{
  "d_model": 384,
  "head_dim": 64,
  "vocab_size": 32000,
  "positions": "learned",
  "attn_scale": 0.125,
  "bias": "none",
  "init": "normal",
  "init_std_qkv": 0.0237,
  "init_std_up": 0.0237,
  "optimizer": "adamw",
  "lr": 0.00102,
  "beta2": 0.98,
  "lr_head": 0.00511,
  "grad_clip": 0.5,
  "seq_len": 512
}
Each number is 200 + 20 x the weight over its row's rms, rounded and kept within 0 to 999. Layers, rows and columns count from 0. The size before them is the row's rms in percent of the matrix's.

# up: layer 9 MLP up, 1536x384, rms 0.025, rows 711-735, columns 64-127
# down: layer 9 MLP down (transposed), 1536x384, rms 0.0251, rows 711-734, columns 64-127
up711,097,174,196,205,173,205,189,217,194,192,159,232,205,195,200,169,202,215,188,228,201,213,183,156,192,215,212,206,207,201,204,145,215,219,217,158,184,166,194,207,231,227,210,179,163,192,205,191,220,188,208,194,185,205,230,204,199,197,184,214,201,199,179,201,211
down711,104,201,199,194,189,199,190,195,179,198,199,167,193,207,207,222,180,183,235,194,198,226,189,222,209,245,179,188,220,247,166,215,180,190,194,216,200,215,210,228,221,196,196,211,180,196,228,188,209,212,181,207,210,215,180,189,192,233,187,216,243,213,184,183,176
up712,101,220,171,194,242,215,171,240,208,185,209,253,173,192,192,212,236,207,148,171,244,190,227,215,155,222,213,196,197,197,178,160,174,193,228,177,229,194,203,243,208,235,200,185,217,174,225,204,140,192,232,203,220,179,247,196,190,209,209,222,217,204,198,205,189
down712,105,138,238,184,187,168,242,186,183,200,165,189,205,177,178,194,155,198,235,164,187,194,206,205,208,211,168,199,204,201,212,228,233,227,181,196,189,192,213,188,189,192,171,208,193,205,220,177,240,186,183,208,169,213,224,206,189,180,218,194,208,230,198,189,200
up713,091,176,213,186,201,194,241,193,230,188,207,164,195,187,199,203,166,190,188,202,177,200,253,234,210,172,201,182,234,181,150,221,193,181,178,200,161,193,203,170,185,209,220,166,203,195,164,190,181,180,238,230,166,207,188,168,187,187,202,175,180,225,230,246,187
down713,088,187,174,215,210,235,179,219,202,207,224,205,179,222,199,196,211,223,206,171,184,210,194,234,220,197,207,259,197,252,224,197,211,192,220,187,216,198,237,196,235,179,175,219,202,167,212,206,159,185,174,195,207,213,182,257,213,197,205,210,243,207,210,198,238
up714,097,198,206,148,180,203,231,180,208,242,162,229,189,208,192,210,212,160,198,177,213,203,238,189,199,188,214,206,210,207,162,180,193,248,218,192,224,184,214,210,206,176,221,203,189,212,202,183,197,205,209,240,152,169,198,192,222,219,192,190,227,218,240,222,207
down714,091,201,218,180,197,172,209,184,193,207,214,182,198,197,220,177,183,215,195,189,226,198,220,196,175,247,167,206,203,204,190,213,203,214,228,205,210,194,228,192,233,222,191,178,228,213,170,221,235,175,267,183,246,217,186,188,217,226,210,218,174,195,211,191,188
up715,110,195,246,203,229,212,186,173,226,189,194,195,205,186,180,177,170,188,221,201,180,190,221,211,185,177,221,174,246,220,199,193,175,201,182,219,207,234,176,221,199,208,197,201,190,179,174,201,200,185,237,207,175,188,230,194,200,224,168,201,187,241,218,187,220
down715,108,203,209,217,181,227,194,202,187,228,205,160,218,206,198,193,203,229,200,127,209,222,214,211,186,203,133,167,239,212,174,200,213,191,211,214,241,186,207,213,212,187,203,214,191,155,178,192,195,168,205,215,217,193,185,198,200,204,193,189,211,202,182,182,230
up716,104,215,197,180,221,205,199,190,236,201,186,200,152,196,202,169,194,227,187,214,217,214,226,190,169,189,179,222,193,216,183,178,164,220,208,204,209,196,210,210,214,211,243,198,205,228,223,178,218,188,203,204,184,160,206,193,179,203,185,202,167,197,208,206,161
down716,090,167,185,212,208,191,181,180,201,175,214,186,205,222,201,207,228,227,172,205,222,181,170,233,159,230,218,176,184,216,176,204,227,199,160,223,234,207,184,186,191,208,194,233,197,199,222,226,214,181,207,193,156,200,231,202,192,177,176,200,244,172,173,163,218
up717,091,158,196,150,226,201,199,220,190,196,186,175,174,186,186,215,203,192,183,232,235,198,186,215,184,214,192,214,216,177,170,221,232,209,231,200,206,186,181,232,227,230,211,214,195,226,200,227,189,219,205,185,195,218,183,205,193,237,208,197,210,198,215,211,219
down717,086,174,219,199,199,164,209,183,197,173,168,202,192,209,226,234,227,210,205,176,206,205,221,185,229,184,159,192,177,175,208,202,199,228,201,216,185,220,227,196,250,194,168,197,169,211,211,203,172,223,199,203,223,218,205,175,221,232,203,206,202,208,158,226,243
up718,112,209,235,218,195,217,216,242,214,190,184,208,161,205,200,236,204,221,203,225,185,187,232,184,176,201,197,183,233,200,188,182,195,190,219,217,169,173,197,208,238,230,234,225,228,197,158,177,205,211,234,208,195,184,210,170,195,198,200,184,211,199,211,177,182
down718,119,214,195,189,177,245,224,214,214,217,210,205,190,170,221,213,183,205,225,226,215,209,201,216,196,154,232,210,198,207,188,190,205,198,219,202,193,209,188,183,215,190,224,198,220,203,208,168,204,226,217,227,222,192,181,164,209,194,215,195,173,223,192,214,217
up719,098,154,245,229,246,206,226,188,221,168,196,208,187,169,200,217,175,207,205,210,186,226,203,179,216,179,212,227,197,190,152,182,181,241,245,224,200,225,186,203,209,179,248,177,206,172,207,231,196,184,179,231,203,194,195,207,211,187,199,148,183,238,205,190,216
down719,097,234,200,198,182,217,243,212,209,171,173,188,193,213,212,176,194,213,182,206,189,232,215,202,203,182,182,195,179,172,187,185,191,197,183,189,192,191,186,241,202,148,204,212,177,185,193,193,215,218,173,212,227,239,226,186,174,170,202,224,213,194,216,210,227
up720,099,185,217,209,202,206,216,198,199,176,216,197,205,196,187,231,167,202,211,208,182,168,219,219,198,168,210,221,229,172,203,198,207,216,204,234,221,192,196,244,165,198,220,217,216,188,201,213,165,216,206,236,196,198,196,184,183,218,202,197,212,229,215,179,250
down720,102,219,195,230,207,212,203,192,199,177,172,210,192,211,178,167,205,169,229,179,202,226,171,199,209,184,184,187,198,206,193,175,203,227,203,213,191,252,198,208,202,190,187,181,192,178,245,168,209,211,174,200,197,169,207,226,245,218,179,205,195,173,208,215,172
up721,100,208,190,190,207,226,204,213,199,194,195,189,212,210,198,161,166,188,188,192,195,238,189,191,198,192,173,203,208,215,193,203,196,224,205,204,196,196,177,172,221,208,180,207,225,241,186,181,177,185,221,203,181,170,219,166,189,209,214,190,182,217,213,219,228
down721,096,191,175,218,244,246,170,202,193,196,175,169,186,160,194,199,194,163,212,178,181,182,195,210,197,210,209,225,205,216,202,173,218,187,219,235,193,190,207,172,168,183,201,178,204,193,171,213,201,184,219,216,204,204,169,193,219,177,209,157,225,209,160,208,212
up722,097,230,174,199,179,212,191,200,197,220,226,198,170,207,216,220,169,206,160,179,257,226,202,198,202,205,199,178,203,200,225,213,221,185,220,192,172,202,192,176,221,235,218,176,223,227,234,217,181,206,227,182,211,188,184,194,200,210,213,168,210,217,203,234,206
down722,089,230,183,213,194,204,212,177,193,205,204,216,215,226,191,165,200,159,211,206,209,208,189,162,194,188,185,197,216,208,192,210,208,168,177,216,190,220,190,188,196,174,172,217,195,204,225,190,195,247,213,225,211,212,188,188,167,182,191,192,202,190,166,218,207
up723,114,185,212,170,221,201,196,190,220,198,166,200,212,184,213,224,222,228,179,204,209,166,207,197,195,174,184,183,202,207,184,184,225,211,186,185,187,193,206,216,218,223,199,207,190,157,192,188,194,196,208,227,189,161,230,181,223,210,210,186,186,227,185,207,168
down723,113,213,218,228,206,228,238,173,183,218,152,202,204,161,202,197,191,186,248,186,214,208,200,229,202,222,173,204,183,169,160,187,200,218,202,198,252,207,178,203,179,189,190,149,200,167,207,205,174,234,208,222,185,203,231,186,207,179,229,179,199,191,219,206,176
up724,092,203,216,214,239,199,212,218,210,204,200,236,204,179,193,194,186,202,160,206,217,217,201,179,186,178,194,218,201,168,223,191,189,163,202,222,200,180,207,186,200,188,229,173,215,208,210,200,178,207,188,176,227,221,189,218,197,195,200,219,200,192,214,192,172
down724,082,214,170,195,196,222,214,163,186,178,244,197,204,188,193,176,189,192,220,166,202,197,216,207,191,206,216,190,200,199,208,215,205,219,199,236,185,208,199,193,172,198,198,189,161,186,232,193,228,218,197,207,190,195,170,177,162,184,171,201,212,247,179,204,215
up725,100,188,201,194,198,223,178,179,237,211,191,202,180,192,199,189,189,239,194,190,230,150,193,199,211,205,188,185,216,193,210,242,200,166,192,205,193,215,184,216,195,227,179,213,220,192,202,205,229,209,202,244,196,179,248,198,206,219,199,203,207,236,182,192,203
down725,097,173,213,181,215,207,196,182,187,158,187,206,180,198,197,207,173,184,214,254,195,196,187,191,218,210,183,198,226,198,230,211,208,202,206,175,179,201,158,198,227,198,157,224,194,213,183,184,175,193,225,215,196,198,181,203,223,221,191,198,228,207,193,213,217
up726,104,223,177,199,220,237,192,200,240,226,171,177,193,209,219,208,225,209,196,196,208,224,207,190,197,182,216,208,218,173,218,196,179,197,198,208,199,173,183,197,228,182,183,228,231,211,260,206,189,173,208,235,193,190,215,223,208,233,160,206,179,206,223,174,227
down726,111,178,217,199,214,203,176,183,218,225,227,221,193,178,203,196,187,210,206,203,195,165,208,194,205,223,178,191,233,193,200,183,190,192,208,168,189,223,175,186,196,223,171,184,164,218,215,201,205,212,191,237,189,218,187,175,198,187,212,201,210,222,203,244,175
up727,099,203,194,190,243,197,185,213,225,196,181,219,205,198,194,192,138,198,208,231,189,170,189,162,197,185,207,191,206,195,190,198,178,200,177,225,185,176,157,194,210,202,199,232,204,218,215,174,159,212,211,191,192,175,210,192,161,220,205,188,184,238,225,166,219
down727,097,212,210,192,186,212,194,224,176,228,211,201,191,156,230,204,187,208,154,188,199,189,193,196,184,219,184,204,177,160,209,214,200,242,203,231,200,212,195,191,149,240,251,152,199,212,193,219,180,192,183,208,203,193,172,195,176,186,216,204,201,199,196,171,198
up728,109,191,197,185,233,257,203,177,218,183,204,198,195,224,185,225,162,189,155,174,229,212,229,190,204,226,197,176,203,185,200,208,211,217,208,191,205,193,202,208,193,205,212,193,185,159,213,193,174,181,224,231,195,173,195,226,215,183,158,209,210,203,216,177,204
down728,114,186,220,244,194,215,209,202,201,244,206,185,200,184,200,172,155,194,236,199,223,201,221,217,217,202,202,232,207,234,205,186,220,220,192,172,202,239,214,185,203,192,190,178,203,190,171,240,217,195,206,205,170,236,201,232,219,205,195,228,217,236,188,210,176
up729,102,185,224,183,218,211,211,202,213,197,171,180,210,224,204,210,167,189,207,231,232,208,210,201,216,166,180,179,191,174,186,189,191,231,201,224,229,165,196,201,201,222,212,195,215,204,212,192,188,190,215,220,188,174,203,149,191,169,214,222,226,234,212,195,196
down729,102,202,195,234,215,260,242,186,201,168,198,205,208,187,242,187,181,220,159,174,218,190,225,227,213,205,193,165,151,210,185,218,177,173,189,182,210,220,173,212,189,215,213,165,182,221,216,196,224,211,177,202,201,202,221,206,192,206,161,190,189,192,241,191,165
up730,095,169,181,207,214,208,252,184,204,196,179,208,216,163,176,192,184,220,182,229,191,187,206,192,183,209,233,230,209,165,206,211,194,200,209,212,178,205,155,210,202,186,204,205,164,219,191,183,197,169,191,179,203,202,222,201,189,231,210,204,186,168,207,204,231
down730,093,234,185,214,232,174,193,202,215,200,206,191,198,223,180,224,192,186,195,175,184,228,176,194,239,201,205,204,172,211,194,192,185,235,212,197,186,215,225,222,225,213,197,206,201,201,228,247,205,167,206,189,183,203,207,201,232,202,224,185,229,214,186,195,202
up731,096,219,217,199,205,211,195,219,190,218,170,168,190,186,218,189,201,173,208,172,193,204,193,216,174,202,172,185,213,194,219,211,226,223,212,190,153,179,162,195,179,178,204,203,189,201,216,212,191,156,181,217,216,205,213,185,227,210,161,186,208,205,232,189,229
down731,105,230,196,169,212,182,202,188,212,151,208,180,197,162,210,203,187,186,217,238,211,194,204,188,198,214,206,190,195,216,183,190,197,187,183,170,194,194,217,190,177,204,229,184,201,196,188,177,223,230,212,220,193,199,240,175,189,195,226,229,221,179,189,245,170
up732,099,219,198,223,202,215,196,206,218,177,186,200,182,228,167,183,177,234,195,184,170,219,210,209,202,205,200,207,194,195,168,231,174,205,211,207,188,178,194,214,246,166,211,210,214,181,197,210,176,204,241,184,214,220,174,183,193,193,196,186,201,200,201,184,191
down732,103,189,207,213,207,200,187,154,228,208,168,206,198,189,203,167,218,193,193,211,231,205,244,230,183,172,175,220,175,230,205,202,221,196,222,190,201,223,212,179,172,191,226,185,168,200,185,183,198,203,196,238,200,195,215,219,202,205,191,201,199,215,195,214,219
up733,096,172,183,206,190,215,226,219,204,200,206,190,190,202,189,191,195,220,155,207,234,202,225,186,167,187,162,239,229,175,200,203,184,182,187,182,221,218,193,234,201,235,203,189,236,245,234,214,211,203,222,204,188,198,179,190,227,196,198,179,184,170,186,189,171
down733,097,203,222,190,193,217,199,203,201,201,195,196,197,187,181,202,199,192,190,180,174,163,178,226,243,177,209,210,196,223,190,223,184,153,188,212,196,240,193,206,207,181,160,202,191,187,178,154,201,171,198,218,238,203,212,157,234,198,231,225,205,231,195,184,194
up734,104,181,201,193,243,255,192,189,216,206,192,187,193,205,215,183,188,222,163,223,201,191,221,181,217,193,215,186,226,209,169,189,216,211,220,204,178,229,194,205,215,203,176,223,195,201,185,214,194,175,242,186,220,228,203,203,182,182,181,183,164,208,214,191,222
down734,105,183,196,187,229,178,173,169,204,201,200,199,217,174,208,198,216,206,193,213,211,191,209,180,190,209,250,210,175,206,204,194,189,202,207,226,195,203,212,165,193,179,230,219,242,204,214,179,200,199,218,172,197,150,186,228,201,173,178,155,187,231,166,194,179
up735,102,192,217,217,214,213,188,213,226,198,161,208,199,217,212,193,192,225,207,211,223,204,182,194,187,183,235,232,205,185,188,216,205,194,185,203,178,156,176,187,206,200,199,215,194,237,190,177,164,173,207,230,184,195,200,211,233,196,222,196,169,220,223,176,202